Each number is 50 + 12 x the weight over its row's rms, rounded and kept within 0 to 99. Layers, rows and columns count from 0. The size before them is the row's rms in percent of the matrix's.

# down: layer 4 MLP down (transposed), 3072x512, rms 0.137, rows 2626-2660, columns 128-191
# gate: layer 4 MLP gate, 3072x512, rms 0.141, rows 2627-2661, columns 128-191
# up: layer 4 MLP up, 3072x512, rms 0.141, rows 2627-2661, columns 128-191
down2626 103:48 54 56 33 41 49 61 32 43 34 47 45 44 39 51 78 58 54 34 50 46 38 39 63 67 28 37 49 53 46 54 74 48 64 33 31 48 49 45 46 40 39 55 46 47 28 60 55 51 46 44 35 68 44 40 39 51 55 46 43 67 46 50 55
gate2627 106:57 80 53 21 40 39 46 25 50 44 73 55 53 57 65 33 48 56 55 47 44 59 82 69 49 42 63 44 57 39 44 74 37 67 48 48 39 54 28 44 53 42 39 47 46 25 52 47 36 47 63 50 49 36 47 43 58 47 61 26 50 44 68 55
up2627 097:65 43 73 46 59 60 54 38 64 73 51 53 37 53 66 53 54 63 74 52 54 46 74 57 62 70 59 57 58 54 49 57 55 42 50 48 55 48 29 60 51 59 44 36 53 41 68 40 55 74 55 34 52 73 59 40 30 75 36 62 69 45 56 62
down2627 099:40 65 35 58 33 43 41 44 40 70 56 38 60 34 30 45 49 80 32 27 49 65 54 42 52 59 50 61 47 58 32 53 65 52 63 54 48 49 41 51 36 55 45 62 72 46 33 63 35 48 40 55 53 33 62 59 37 31 33 56 56 54 42 76
gate2628 103:55 45 48 39 43 48 50 45 60 53 56 63 52 33 61 41 42 62 37 53 46 53 40 46 45 75 38 97 52 23 54 54 61 23 53 32 65 32 41 61 39 51 60 43 63 37 53 48 58 38 67 45 40 52 78 57 39 60 22 59 46 68 59 32
up2628 099:72 45 41 41 53 39 71 49 64 42 34 24 49 54 36 56 40 68 36 37 47 44 65 76 75 54 41 25 51 51 47 55 47 32 34 47 38 56 63 48 34 50 53 63 68 57 44 59 55 55 75 41 56 23 29 48 27 38 72 52 63 69 69 39
down2628 101:45 51 29 51 68 44 38 29 58 59 41 54 55 42 44 55 77 51 69 67 44 37 38 45 57 57 45 40 28 60 63 41 35 45 67 66 53 46 43 63 62 19 59 49 48 38 36 58 55 62 55 50 41 61 48 47 49 46 30 47 53 33 57 36
gate2629 100:35 47 48 39 47 41 72 59 35 41 62 59 31 43 64 47 76 39 38 48 56 44 40 51 48 66 52 46 38 72 63 19 24 51 65 75 49 52 48 50 48 47 58 39 51 61 34 26 60 43 48 37 65 41 32 56 71 57 74 40 33 72 38 48
up2629 101:54 26 56 33 38 39 46 29 48 60 59 74 48 67 47 58 49 56 70 63 43 40 50 54 35 62 68 54 46 61 59 58 50 49 58 25 55 55 41 28 43 51 48 50 43 36 50 62 68 76 36 50 52 37 43 54 62 31 34 64 50 40 66 43
down2629 103:72 55 55 41 52 58 55 57 59 52 54 43 63 60 28 44 39 25 49 52 16 63 59 70 56 66 48 54 60 42 42 45 42 45 37 58 71 55 45 60 52 51 32 53 49 54 62 57 37 41 26 55 47 56 37 48 52 49 52 48 46 72 66 54
gate2630 106:50 48 39 61 76 59 61 37 37 51 46 69 57 56 68 45 62 62 61 71 42 51 57 54 56 70 33 71 64 17 49 41 55 21 63 57 54 62 25 55 59 62 39 30 45 48 66 51 41 39 33 50 43 42 60 44 58 50 62 65 58 50 42 55
up2630 100:63 76 41 42 69 64 57 76 52 29 44 58 59 54 62 58 53 63 66 22 64 48 57 42 41 56 53 59 39 36 45 45 54 50 62 55 43 65 42 62 53 59 36 51 36 48 70 46 54 57 53 32 59 42 47 62 57 40 53 44 50 56 52 51
down2630 102:31 64 56 48 42 39 49 51 40 59 66 41 46 70 43 54 49 69 35 68 39 55 64 55 45 37 44 38 29 77 54 38 43 62 52 69 41 64 32 54 62 46 53 42 41 40 54 37 55 45 29 56 55 50 50 51 49 49 27 55 50 40 51 56
gate2631 101:39 64 62 72 57 73 57 56 40 42 44 42 55 67 59 55 55 55 31 59 45 68 40 64 44 48 49 40 67 50 60 26 57 39 65 35 57 45 77 56 46 65 38 56 34 42 66 37 35 46 43 41 55 62 35 56 44 58 58 73 28 28 54 59
up2631 100:46 62 46 51 65 50 40 40 34 28 37 55 45 56 31 42 40 57 48 65 56 27 54 33 61 59 47 40 41 28 30 58 50 46 52 54 53 48 38 41 48 62 39 56 61 51 50 34 58 60 39 50 43 52 46 70 62 52 53 46 57 52 48 25
down2631 099:55 50 52 64 49 45 63 64 60 68 62 56 56 63 71 29 51 53 58 47 51 59 37 49 41 58 43 56 31 47 47 60 50 60 67 55 50 44 37 38 37 72 42 43 41 51 64 66 47 54 44 38 34 41 39 62 44 70 46 49 56 23 40 58
gate2632 094:41 56 46 47 60 47 43 49 56 32 80 73 43 85 85 55 42 66 59 56 40 56 88 49 58 45 42 69 55 35 52 40 51 47 52 45 38 59 43 68 52 48 55 38 48 54 57 65 42 64 43 36 62 47 60 39 57 48 63 61 56 59 53 41
up2632 094:39 59 57 64 41 64 39 44 47 42 34 73 66 60 45 49 43 48 35 54 48 42 50 71 40 60 51 66 49 55 54 50 39 36 58 58 55 36 51 39 43 30 46 59 16 63 27 60 60 53 51 57 45 65 34 49 47 40 64 50 45 48 30 29
down2632 099:60 51 56 43 61 77 40 53 45 38 59 50 48 58 46 50 50 51 60 38 63 55 39 32 41 56 55 54 27 84 43 54 54 41 37 43 53 54 77 32 53 41 52 83 45 49 75 66 47 54 56 48 35 58 44 56 60 45 46 67 27 79 68 48
gate2633 099:48 71 41 57 44 55 39 55 36 56 47 59 56 48 56 56 57 62 62 56 52 49 50 51 53 41 46 64 22 58 36 48 51 39 54 23 64 51 47 32 45 56 57 68 54 55 43 48 46 48 35 42 35 40 41 35 40 52 58 59 70 60 46 58
up2633 104:55 54 23 39 61 35 40 58 53 34 46 59 45 60 58 36 44 48 51 33 34 62 54 58 34 62 38 69 36 41 47 60 41 45 20 56 44 53 47 53 55 48 55 54 66 41 38 57 69 61 57 38 52 35 68 67 66 54 38 47 62 37 42 59
down2633 104:58 30 42 70 36 76 63 57 60 54 26 48 54 55 52 59 61 44 99 54 61 37 49 45 33 32 54 43 60 57 52 35 58 55 35 43 43 36 45 43 50 50 56 64 38 54 57 57 54 60 60 33 74 67 44 67 60 47 43 51 61 47 30 28
gate2634 096:54 42 67 74 70 57 52 60 60 54 42 36 77 46 47 63 34 52 38 49 26 26 54 37 47 65 43 36 56 52 65 36 59 51 31 49 35 57 57 42 70 27 46 59 43 49 40 52 55 46 36 41 36 61 31 58 48 45 50 31 45 57 73 42
up2634 102:39 61 56 73 46 70 34 42 35 41 46 27 58 44 59 58 37 46 43 47 37 26 47 52 55 29 60 61 51 71 44 48 30 71 39 54 48 48 51 40 50 38 65 48 34 45 45 39 46 34 36 61 45 53 53 56 34 52 42 50 53 50 52 68
down2634 103:55 52 61 42 39 58 37 51 55 60 46 41 70 60 47 43 58 55 58 55 68 49 51 48 53 53 65 71 61 64 56 56 34 38 48 52 58 47 43 34 71 68 31 64 64 37 53 48 43 56 48 56 44 69 51 37 49 55 52 52 55 46 66 53
gate2635 107:40 50 57 57 32 74 63 55 59 35 41 35 61 48 48 46 58 48 44 76 40 53 35 43 25 47 51 49 64 36 29 45 47 56 35 45 55 55 31 37 61 44 47 67 40 46 44 51 24 58 52 62 51 72 38 63 44 46 49 44 32 48 22 71
up2635 107:59 65 34 62 36 41 51 29 55 56 60 73 46 44 55 50 30 67 31 53 39 43 60 33 70 43 29 34 58 49 54 41 44 70 47 45 36 50 61 58 55 34 33 43 41 55 61 39 47 47 50 53 56 44 53 47 44 70 47 37 55 63 59 49
down2635 105:32 49 46 49 25 30 60 58 51 66 60 41 36 76 48 54 63 50 64 45 60 18 64 45 69 52 44 45 52 32 39 55 21 36 43 63 61 34 59 47 45 71 67 39 68 39 56 49 59 49 62 64 53 61 27 43 62 48 62 48 39 60 62 55
gate2636 099:42 46 56 53 54 34 50 39 56 65 50 47 31 64 31 42 53 38 46 42 53 59 33 48 64 58 62 60 67 43 50 45 57 41 41 48 55 71 70 74 56 62 59 62 40 42 44 50 44 45 36 67 33 59 59 72 57 33 44 53 33 44 46 43
up2636 100:18 42 49 57 52 39 57 54 43 57 57 67 65 60 49 46 60 50 69 66 49 74 48 30 68 50 40 67 68 47 48 51 45 38 46 49 60 39 33 28 50 66 46 24 61 55 57 50 62 45 37 55 40 30 51 26 50 42 62 31 33 58 54 71
down2636 093:80 55 70 35 60 56 54 42 52 14 22 56 21 50 56 52 54 56 17 36 55 30 72 58 59 49 51 29 20 53 59 47 52 54 48 61 30 18 62 33 55 45 45 55 49 52 56 53 53 54 48 40 65 65 51 50 57 54 54 57 56 43 47 51
gate2637 096:52 42 66 49 57 42 34 53 58 50 45 36 51 56 61 74 77 61 46 58 52 38 51 62 59 64 39 56 45 52 60 55 52 50 51 67 60 23 67 37 48 63 39 42 71 43 65 29 62 61 51 38 49 45 30 41 28 74 46 57 53 68 46 40
up2637 101:36 47 70 48 55 44 44 52 32 59 63 35 26 59 63 64 57 50 53 47 49 42 38 15 38 51 55 56 16 43 54 31 47 34 69 46 38 56 54 40 62 58 37 67 52 31 48 23 47 43 66 67 58 34 52 63 54 46 40 64 28 50 63 61
down2637 100:57 35 42 71 49 54 34 62 54 63 31 48 47 37 30 33 55 49 71 54 76 58 40 68 21 44 40 41 39 49 40 57 47 53 34 43 60 60 40 49 71 47 47 47 65 54 57 59 64 56 47 45 54 51 43 62 45 42 58 32 64 31 55 65
gate2638 105:53 52 80 40 54 66 60 51 62 42 71 67 49 32 54 22 66 47 45 57 35 67 45 63 50 49 42 43 56 40 57 39 24 50 32 53 44 54 31 37 48 54 37 67 22 48 30 66 58 32 61 61 38 62 36 29 43 72 40 57 61 38 68 47
up2638 099:53 47 42 33 53 34 53 49 62 59 35 49 60 62 65 48 59 66 41 70 46 35 49 47 72 52 51 37 71 52 63 64 43 62 48 39 28 42 51 58 49 55 71 52 71 38 61 46 71 43 48 71 25 46 27 54 45 42 43 63 73 62 50 45
down2638 095:70 41 30 41 23 59 58 57 49 46 41 53 67 43 72 55 52 75 59 16 68 33 53 54 29 38 23 44 59 39 09 45 59 67 38 56 58 37 47 56 51 49 31 46 40 50 36 31 46 48 54 19 46 38 62 47 37 54 62 40 52 51 47 83
gate2639 099:41 53 41 52 63 64 57 60 53 33 54 47 50 38 49 49 54 37 48 51 46 51 62 49 42 47 44 31 70 38 32 63 63 49 49 45 57 46 53 33 35 51 45 35 50 65 57 64 33 50 52 39 31 45 53 66 35 57 41 62 62 38 55 73
up2639 097:57 41 78 41 54 38 61 50 39 35 53 42 55 49 54 57 56 52 40 55 58 31 52 58 61 60 47 65 63 67 45 74 54 53 72 60 58 42 61 39 58 51 60 50 59 41 47 36 53 43 40 45 30 60 61 49 43 35 53 46 53 47 76 64
down2639 099:54 64 55 44 53 30 11 45 38 63 39 53 61 48 10 73 34 54 45 54 42 63 44 60 75 53 71 53 38 58 47 31 43 53 28 66 46 62 45 59 50 43 55 58 42 42 38 56 72 53 69 55 31 48 44 23 71 55 56 71 62 51 60 62
gate2640 092:24 48 71 78 63 54 29 65 40 44 68 58 58 45 76 69 38 63 62 27 49 29 49 47 53 48 41 56 45 44 44 49 43 40 50 35 68 62 74 45 57 48 57 63 45 52 52 45 40 21 42 32 43 32 47 47 46 36 59 66 35 54 71 52
up2640 088:72 53 34 57 42 68 65 63 32 52 45 29 61 66 39 41 52 46 42 57 50 56 23 38 45 35 43 68 34 21 38 43 52 68 40 41 32 68 41 59 59 54 43 48 66 65 61 49 36 46 36 73 47 46 64 37 47 43 55 63 60 61 45 49
down2640 100:48 56 45 42 52 41 38 50 53 30 41 50 38 36 54 53 52 53 56 17 40 35 39 54 75 51 44 57 50 35 39 52 34 57 56 46 69 43 62 54 32 42 35 66 41 63 59 56 58 53 52 47 49 46 70 61 65 55 66 40 15 49 61 50
gate2641 105:53 64 64 47 49 40 65 55 72 52 51 51 61 76 63 22 35 29 41 35 62 54 43 28 54 61 44 58 46 43 60 42 69 54 72 53 61 38 53 73 53 37 37 72 45 62 48 52 42 59 52 58 54 64 59 24 61 45 44 38 52 46 55 59
up2641 105:44 71 51 56 47 38 55 60 50 47 47 31 73 66 53 50 38 49 61 64 65 54 51 35 58 55 41 40 60 36 49 51 34 51 50 49 39 70 67 40 35 41 38 56 35 59 73 65 55 46 56 37 38 67 48 31 51 36 66 43 58 49 40 45
down2641 099:36 60 45 45 43 61 59 45 72 47 44 41 40 84 60 31 47 22 51 34 56 52 24 61 41 45 54 81 35 49 57 55 49 47 56 63 42 41 58 50 42 53 33 61 68 66 40 53 46 57 57 83 72 49 34 44 46 46 46 46 57 69 57 54
gate2642 106:62 64 19 29 63 68 29 60 61 41 52 24 75 47 77 52 44 43 54 41 56 18 47 62 59 68 38 58 33 58 65 53 72 33 57 33 57 48 50 50 56 50 67 55 47 59 65 47 49 41 54 63 60 46 39 71 50 42 43 44 28 43 55 46
up2642 105:33 32 41 45 38 62 49 43 37 43 43 53 61 54 52 47 57 35 54 41 60 48 70 47 56 49 56 57 32 56 56 51 60 50 37 59 63 50 41 57 41 40 66 46 49 55 68 42 54 50 66 48 80 69 58 61 41 51 47 62 39 54 26 56
down2642 103:57 62 28 39 38 48 48 56 61 43 76 25 49 45 59 36 24 49 40 38 38 49 49 55 37 51 59 61 38 47 52 53 54 64 51 65 56 27 38 35 53 49 33 36 69 46 67 54 59 36 48 54 57 59 67 67 36 50 61 88 29 58 43 62
gate2643 102:45 46 62 53 67 55 52 70 45 45 56 43 52 51 36 53 51 44 59 53 48 40 35 83 41 61 56 55 54 44 57 26 55 39 73 59 67 56 49 49 54 63 41 65 72 47 28 37 29 59 70 71 51 62 37 51 66 45 34 56 49 57 28 45
up2643 096:42 51 68 54 58 41 67 58 68 67 28 43 48 68 53 50 57 63 54 42 56 42 58 33 61 49 61 54 43 43 54 63 67 68 52 55 64 39 64 44 46 45 36 56 44 41 39 39 48 43 74 60 38 40 32 63 47 49 59 22 61 57 80 35
down2643 100:59 73 32 46 46 49 61 36 46 42 53 44 67 27 66 38 49 63 60 59 62 50 39 61 59 53 34 55 47 62 58 37 56 33 37 40 51 43 49 56 37 68 54 68 60 38 40 50 65 53 52 90 46 24 74 35 65 37 46 48 50 61 33 59
gate2644 097:65 70 64 57 33 44 27 41 70 23 64 57 38 43 41 64 66 70 42 61 78 44 48 47 50 56 53 35 67 60 54 35 52 35 65 50 49 56 52 52 51 66 68 37 41 50 27 60 40 45 41 66 42 45 49 48 53 61 45 72 49 30 42 59
up2644 095:36 47 41 51 46 24 35 48 40 78 70 17 39 49 50 48 46 51 41 47 17 52 42 44 70 50 55 63 48 57 48 30 45 45 63 47 48 47 42 32 54 59 30 37 68 41 60 47 53 42 44 51 40 28 40 73 39 48 42 52 49 52 71 61
down2644 094:42 48 59 53 47 75 65 25 62 55 46 47 36 39 47 50 41 42 66 35 49 63 45 53 30 56 68 36 48 69 38 38 36 51 39 42 33 69 62 56 63 52 49 48 33 49 44 49 51 62 49 31 67 53 46 77 67 58 50 54 40 53 37 51
gate2645 093:53 47 57 49 40 53 26 43 65 72 69 31 51 44 33 48 41 48 32 27 60 48 35 68 42 21 45 53 56 73 57 31 49 50 62 53 34 37 34 45 63 63 35 50 52 43 64 40 67 65 47 50 57 53 53 61 54 26 37 54 54 52 59 55
up2645 097:43 62 37 57 65 65 50 64 42 44 54 51 41 56 25 62 48 62 48 52 41 46 48 52 38 42 58 48 60 43 52 56 31 49 37 49 36 73 75 51 56 47 48 46 55 31 59 53 63 51 58 57 56 33 64 60 54 51 60 49 40 59 63 68
down2645 097:58 57 63 44 46 40 46 45 62 44 53 46 50 61 46 65 42 26 39 53 66 43 21 28 57 54 44 54 47 38 63 38 52 46 57 39 38 46 41 46 45 63 48 52 55 39 38 55 48 58 55 60 71 46 55 42 51 65 34 75 42 73 31 60
gate2646 104:51 57 34 72 40 66 59 28 54 41 54 48 39 52 34 51 45 45 47 47 59 50 57 42 48 55 38 36 47 31 49 46 32 67 34 56 58 48 46 59 51 30 30 53 49 43 40 60 44 38 43 41 59 37 33 53 40 36 57 52 64 60 49 41
up2646 102:45 50 46 61 45 42 43 65 59 74 30 61 63 34 28 49 39 53 48 46 49 56 50 64 57 64 51 48 35 39 29 33 43 66 25 55 41 52 35 49 43 40 51 44 33 56 49 52 59 65 68 62 65 50 67 35 52 75 60 50 49 50 31 44
down2646 097:68 43 47 36 71 45 48 54 47 32 64 45 45 67 55 44 45 71 66 68 50 58 74 54 72 34 46 45 52 62 27 52 46 40 46 36 36 46 52 61 73 43 48 54 43 45 60 45 54 53 25 87 35 58 66 46 57 52 47 61 75 29 28 30
gate2647 094:36 47 60 57 42 46 47 39 49 58 53 73 43 49 41 42 49 70 49 43 33 65 22 70 51 67 44 48 53 78 61 55 62 39 44 27 46 52 78 44 48 32 64 35 64 53 40 49 53 62 53 20 54 50 42 46 69 37 72 53 53 44 36 51
up2647 093:51 58 37 38 65 49 49 43 47 55 45 50 53 53 84 49 52 58 37 61 39 54 57 37 61 49 50 53 55 71 24 27 53 78 60 56 51 68 53 47 45 48 46 30 57 56 41 51 46 50 34 52 59 61 66 49 76 62 57 69 36 71 71 35
down2647 096:80 30 50 42 64 68 53 68 50 45 55 70 49 48 40 51 52 57 48 41 31 28 35 45 48 42 41 41 34 32 49 40 37 45 42 38 50 48 63 46 31 46 57 37 31 66 55 70 26 47 62 40 45 55 50 47 42 70 47 33 46 53 55 44
gate2648 099:52 41 59 52 56 67 40 50 53 42 49 47 39 50 41 54 49 47 47 39 53 56 52 50 32 43 31 58 38 44 30 42 33 46 37 71 66 65 37 57 55 62 46 58 39 50 67 62 66 54 40 29 56 48 49 38 42 55 54 60 64 55 56 45
up2648 099:66 70 58 52 60 27 47 57 71 56 55 52 57 48 60 44 25 55 35 29 69 48 45 45 54 31 70 73 60 52 61 72 75 68 50 47 48 39 72 44 44 50 40 76 40 49 52 63 44 28 44 42 48 48 33 70 42 27 25 49 72 59 67 48
down2648 096:58 55 65 50 48 45 37 37 34 23 38 36 49 65 49 49 54 49 43 49 54 35 55 51 46 43 26 49 43 38 36 47 41 20 73 47 37 37 34 57 39 49 64 60 59 49 34 38 74 45 43 63 57 39 67 40 50 32 56 44 71 61 38 34
gate2649 093:33 61 41 50 61 34 41 26 38 35 59 53 57 58 51 49 59 58 49 47 62 74 55 33 34 29 68 41 44 52 65 47 61 51 49 47 56 49 52 59 45 52 45 42 57 35 46 42 30 18 50 73 21 33 46 54 51 60 13 54 47 68 48 55
up2649 093:49 60 54 48 47 60 65 24 51 20 40 73 49 47 48 67 36 37 57 32 55 27 40 59 82 40 57 43 64 56 28 47 59 62 51 26 49 29 55 50 28 53 26 42 54 53 59 47 52 72 42 38 40 55 55 51 46 46 74 33 65 49 47 44
down2649 099:40 49 53 24 57 47 29 47 57 59 53 55 51 54 54 39 59 30 31 64 35 47 53 38 34 48 56 44 39 70 46 49 48 55 40 27 51 50 48 52 49 32 46 49 47 66 39 72 63 52 64 78 08 64 47 47 38 56 50 52 22 41 41 56
gate2650 092:50 28 38 63 56 62 38 60 55 56 33 41 42 69 48 47 50 44 33 14 54 59 41 57 76 45 47 49 42 57 60 40 43 47 42 55 79 55 40 58 64 45 77 64 70 62 42 44 59 37 67 46 47 43 29 52 50 55 41 64 39 61 35 43
up2650 097:40 40 56 54 69 27 68 41 46 44 47 43 61 49 58 57 51 61 35 52 67 56 58 27 53 31 65 39 57 19 30 49 56 64 60 40 29 39 38 49 57 34 46 66 42 56 43 67 57 34 30 39 35 54 38 75 41 48 58 41 32 63 46 23
down2650 097:48 12 57 61 48 72 32 27 79 60 34 50 58 39 50 31 48 39 46 48 51 49 48 57 43 44 48 59 30 54 37 64 56 43 53 56 59 54 48 45 71 66 57 61 39 65 41 22 51 58 57 47 52 53 54 66 66 32 56 58 59 73 60 34
gate2651 099:38 46 39 56 55 57 48 46 38 65 69 59 44 39 38 64 45 55 56 52 29 57 45 31 44 49 44 67 50 59 66 38 59 36 57 69 41 55 43 63 48 44 60 33 44 62 55 44 55 46 49 49 36 29 51 66 46 52 40 51 38 66 33 33
up2651 092:59 53 47 63 47 56 64 29 37 76 54 75 39 44 55 38 61 57 65 70 24 37 54 39 63 52 55 50 47 48 39 60 43 36 55 51 42 55 52 36 32 52 61 44 33 61 50 53 18 62 40 68 57 31 64 51 35 46 52 33 51 52 54 32
down2651 100:53 40 47 41 60 42 40 44 37 52 57 54 45 35 59 30 34 35 62 59 52 47 53 56 52 47 54 43 60 50 43 39 47 63 46 43 53 43 65 71 50 54 18 49 56 31 49 40 63 49 53 30 50 34 49 52 42 42 38 80 51 68 60 41
gate2652 104:52 61 42 52 62 74 54 41 60 61 32 55 58 74 44 59 68 56 52 64 65 65 44 77 61 61 45 66 68 37 43 51 64 71 23 65 25 36 41 49 56 78 65 43 37 55 43 48 51 45 29 51 53 49 41 66 64 51 15 60 52 26 47 57
up2652 100:55 57 35 38 53 54 46 42 52 47 44 64 52 34 32 40 58 38 44 55 58 41 63 54 46 55 49 48 63 43 40 48 35 54 52 26 54 22 43 56 53 36 35 46 64 57 52 50 59 29 56 55 38 69 54 60 33 71 54 56 57 50 56 47
down2652 096:53 65 29 55 29 44 30 60 42 68 71 48 43 57 50 57 53 34 49 24 36 40 55 68 54 56 63 30 64 54 48 52 55 57 66 36 46 39 32 54 52 71 56 42 42 35 37 48 58 65 58 59 37 39 50 34 55 63 34 47 43 72 47 57
gate2653 090:48 65 49 47 48 55 32 65 56 40 45 53 51 43 31 51 68 56 63 59 52 57 67 41 60 51 62 53 41 43 48 39 46 63 57 25 44 31 51 62 31 61 47 32 62 51 40 54 63 50 59 69 49 66 37 39 63 55 46 69 15 79 61 40
up2653 088:40 74 52 43 42 54 37 63 63 16 47 43 38 49 38 39 46 37 41 61 52 49 53 71 43 45 61 68 48 46 55 27 55 36 53 56 22 48 70 51 47 37 28 40 54 46 57 41 72 61 47 44 63 56 55 34 39 49 61 48 40 62 51 28
down2653 097:58 47 56 64 64 45 54 54 57 40 29 63 58 58 54 41 57 37 56 53 51 60 36 54 61 35 52 48 64 62 39 58 43 58 37 57 49 40 68 48 57 24 58 70 46 62 59 35 37 52 57 59 39 51 57 56 32 54 39 49 55 51 30 53
gate2654 106:34 46 19 44 47 65 49 50 52 48 47 72 50 73 56 59 67 63 76 53 72 48 55 45 27 56 60 54 38 43 30 40 43 60 50 60 41 59 56 56 65 66 38 54 52 42 67 33 66 36 34 32 44 45 43 37 39 70 54 50 34 39 31 41
up2654 101:45 46 65 44 24 42 44 30 43 64 39 51 53 63 56 56 31 39 27 50 37 30 55 44 42 32 58 58 38 38 41 61 63 37 36 51 56 42 40 58 43 66 63 53 40 50 38 32 53 61 48 70 48 64 45 60 53 55 66 47 55 61 59 76
down2654 099:41 34 49 54 40 54 49 50 32 53 56 54 69 54 68 53 56 70 63 37 38 53 30 32 64 57 52 49 53 44 72 51 56 53 33 48 44 46 52 52 72 50 44 48 58 61 66 54 29 48 48 28 68 52 57 56 51 53 34 56 30 36 67 31
gate2655 100:69 51 48 61 53 47 50 36 59 34 54 50 45 68 41 36 44 40 45 58 65 36 41 71 62 55 68 51 60 59 22 50 62 53 49 66 12 83 45 66 29 38 63 52 32 38 47 48 52 60 51 51 33 53 59 57 20 34 19 63 38 40 62 49
up2655 101:59 56 31 59 54 55 55 43 45 45 52 45 47 43 66 56 47 61 66 31 21 77 60 51 25 64 36 53 29 42 40 60 50 49 64 52 61 45 60 60 47 66 39 68 36 56 34 56 38 56 55 45 60 56 52 41 61 48 83 64 48 37 42 55
down2655 104:39 49 58 57 45 50 60 40 54 65 43 65 54 50 47 46 59 44 50 28 64 56 60 62 49 53 60 62 56 67 50 66 63 26 48 60 61 43 48 57 52 42 45 53 60 68 55 51 35 26 34 45 65 39 62 41 67 55 68 42 47 42 53 51
gate2656 093:49 46 32 48 32 50 44 41 69 44 64 55 68 59 45 55 38 30 43 34 34 67 77 38 28 52 46 53 39 50 42 44 56 56 58 58 42 32 38 55 46 69 36 51 65 41 51 54 48 41 70 41 49 29 49 56 62 45 52 57 43 50 33 62
up2656 093:54 42 44 46 32 50 52 42 55 65 56 49 35 66 41 56 62 40 45 39 59 36 41 46 47 59 78 42 40 49 50 25 43 28 41 43 31 50 33 64 37 50 69 50 49 48 54 50 45 61 54 48 51 60 43 31 63 73 55 27 50 27 65 41
down2656 097:39 51 53 36 59 59 43 64 57 66 51 59 55 54 81 52 55 54 54 59 39 36 51 53 61 82 44 43 53 52 48 36 42 45 47 44 53 50 28 74 72 46 40 61 52 59 61 70 44 39 61 47 46 48 60 74 42 53 45 32 57 47 63 37
gate2657 105:67 51 53 57 55 67 56 64 54 34 28 32 55 48 64 43 52 66 51 47 44 58 56 62 53 25 43 42 57 48 53 45 59 66 24 60 38 44 56 67 57 64 46 37 56 45 28 51 30 49 44 58 48 51 28 45 59 54 72 49 56 50 56 25
up2657 103:52 46 45 43 59 37 36 20 64 52 48 58 51 33 42 52 50 53 39 45 62 59 35 33 51 72 78 51 56 42 22 53 68 47 65 53 49 53 24 44 42 54 17 48 34 37 61 33 76 42 44 33 58 30 40 43 42 38 32 61 61 36 61 71
down2657 099:60 65 41 37 37 50 60 58 61 61 72 45 44 52 41 39 60 64 51 42 55 56 71 35 36 45 32 70 46 35 50 59 41 57 56 41 59 45 50 32 47 52 45 63 57 63 52 40 88 67 47 47 34 56 62 64 34 60 55 61 63 55 28 51
gate2658 104:37 45 45 45 50 58 29 59 63 71 40 75 62 71 39 47 46 51 63 71 21 53 51 50 75 60 59 56 69 62 34 31 47 30 54 45 39 29 50 55 72 46 47 62 35 64 32 44 54 55 52 38 41 30 45 59 46 53 48 46 45 41 58 29
up2658 105:74 53 47 34 65 39 43 43 48 36 56 53 43 47 43 67 32 32 56 49 61 45 32 52 46 60 45 56 59 56 60 41 52 46 46 52 40 65 48 42 61 64 31 60 54 62 56 41 68 46 50 39 41 59 57 44 44 47 59 47 42 47 46 48
down2658 101:38 39 44 35 64 58 55 53 54 48 51 67 43 62 61 56 42 66 35 49 47 74 71 59 35 51 42 62 45 37 49 37 43 52 54 72 58 44 54 46 59 37 53 55 39 52 50 36 53 57 74 61 42 58 59 45 48 57 46 44 62 48 38 44
gate2659 097:61 32 53 48 52 51 20 34 67 36 28 53 43 57 25 44 53 52 54 51 69 46 48 65 53 69 57 39 57 55 58 34 59 40 34 40 60 49 50 34 51 52 32 26 69 38 44 63 48 53 25 36 38 60 46 52 45 52 62 51 35 59 45 54
up2659 093:63 39 65 72 29 38 69 54 46 62 56 74 58 63 59 45 44 42 50 61 54 56 49 51 46 47 33 50 52 32 37 51 32 62 72 53 47 54 40 51 63 59 51 61 57 55 56 65 65 54 66 59 47 62 56 58 25 39 55 46 39 49 59 43
down2659 099:21 43 59 54 60 59 49 55 59 50 44 47 55 44 39 36 59 46 54 52 49 53 35 62 74 48 57 59 43 45 48 38 50 49 39 56 54 59 69 38 46 57 57 41 55 37 27 50 42 70 56 37 78 52 59 55 86 34 59 57 46 49 51 56
gate2660 092:58 59 51 40 41 54 53 29 53 68 57 58 48 48 45 58 37 42 65 32 65 60 55 44 30 69 33 50 76 50 55 41 61 48 72 51 60 61 41 42 50 42 38 46 59 50 49 47 34 77 43 66 72 32 53 59 45 56 47 48 59 34 56 33
up2660 092:45 43 62 65 40 44 73 64 44 47 63 43 40 42 42 59 38 48 25 50 64 31 52 59 35 47 66 67 49 29 28 36 58 52 52 54 46 67 52 42 56 35 33 49 59 29 54 42 40 41 66 72 71 47 47 44 62 29 43 46 49 35 32 37
down2660 097:50 30 37 53 44 45 40 57 64 24 55 82 58 57 77 47 39 33 53 67 60 73 53 37 41 50 39 37 48 39 56 48 71 41 53 42 33 50 60 44 59 67 37 51 72 57 36 46 49 50 44 54 51 44 52 43 58 63 45 52 41 65 69 47
gate2661 105:47 58 43 32 35 40 71 41 40 54 53 57 53 36 61 49 30 57 56 27 57 49 42 21 39 77 34 68 47 40 41 49 49 65 31 51 11 42 53 16 43 44 57 54 39 57 38 56 21 35 40 57 54 50 72 73 50 39 55 36 40 44 42 39
up2661 101:34 51 65 45 49 63 61 64 59 50 26 51 48 40 51 49 49 42 42 53 48 49 73 40 57 56 48 57 39 57 48 41 51 53 66 61 74 25 50 31 31 28 51 58 56 36 55 36 22 68 77 60 44 46 63 34 40 56 39 54 35 49 55 46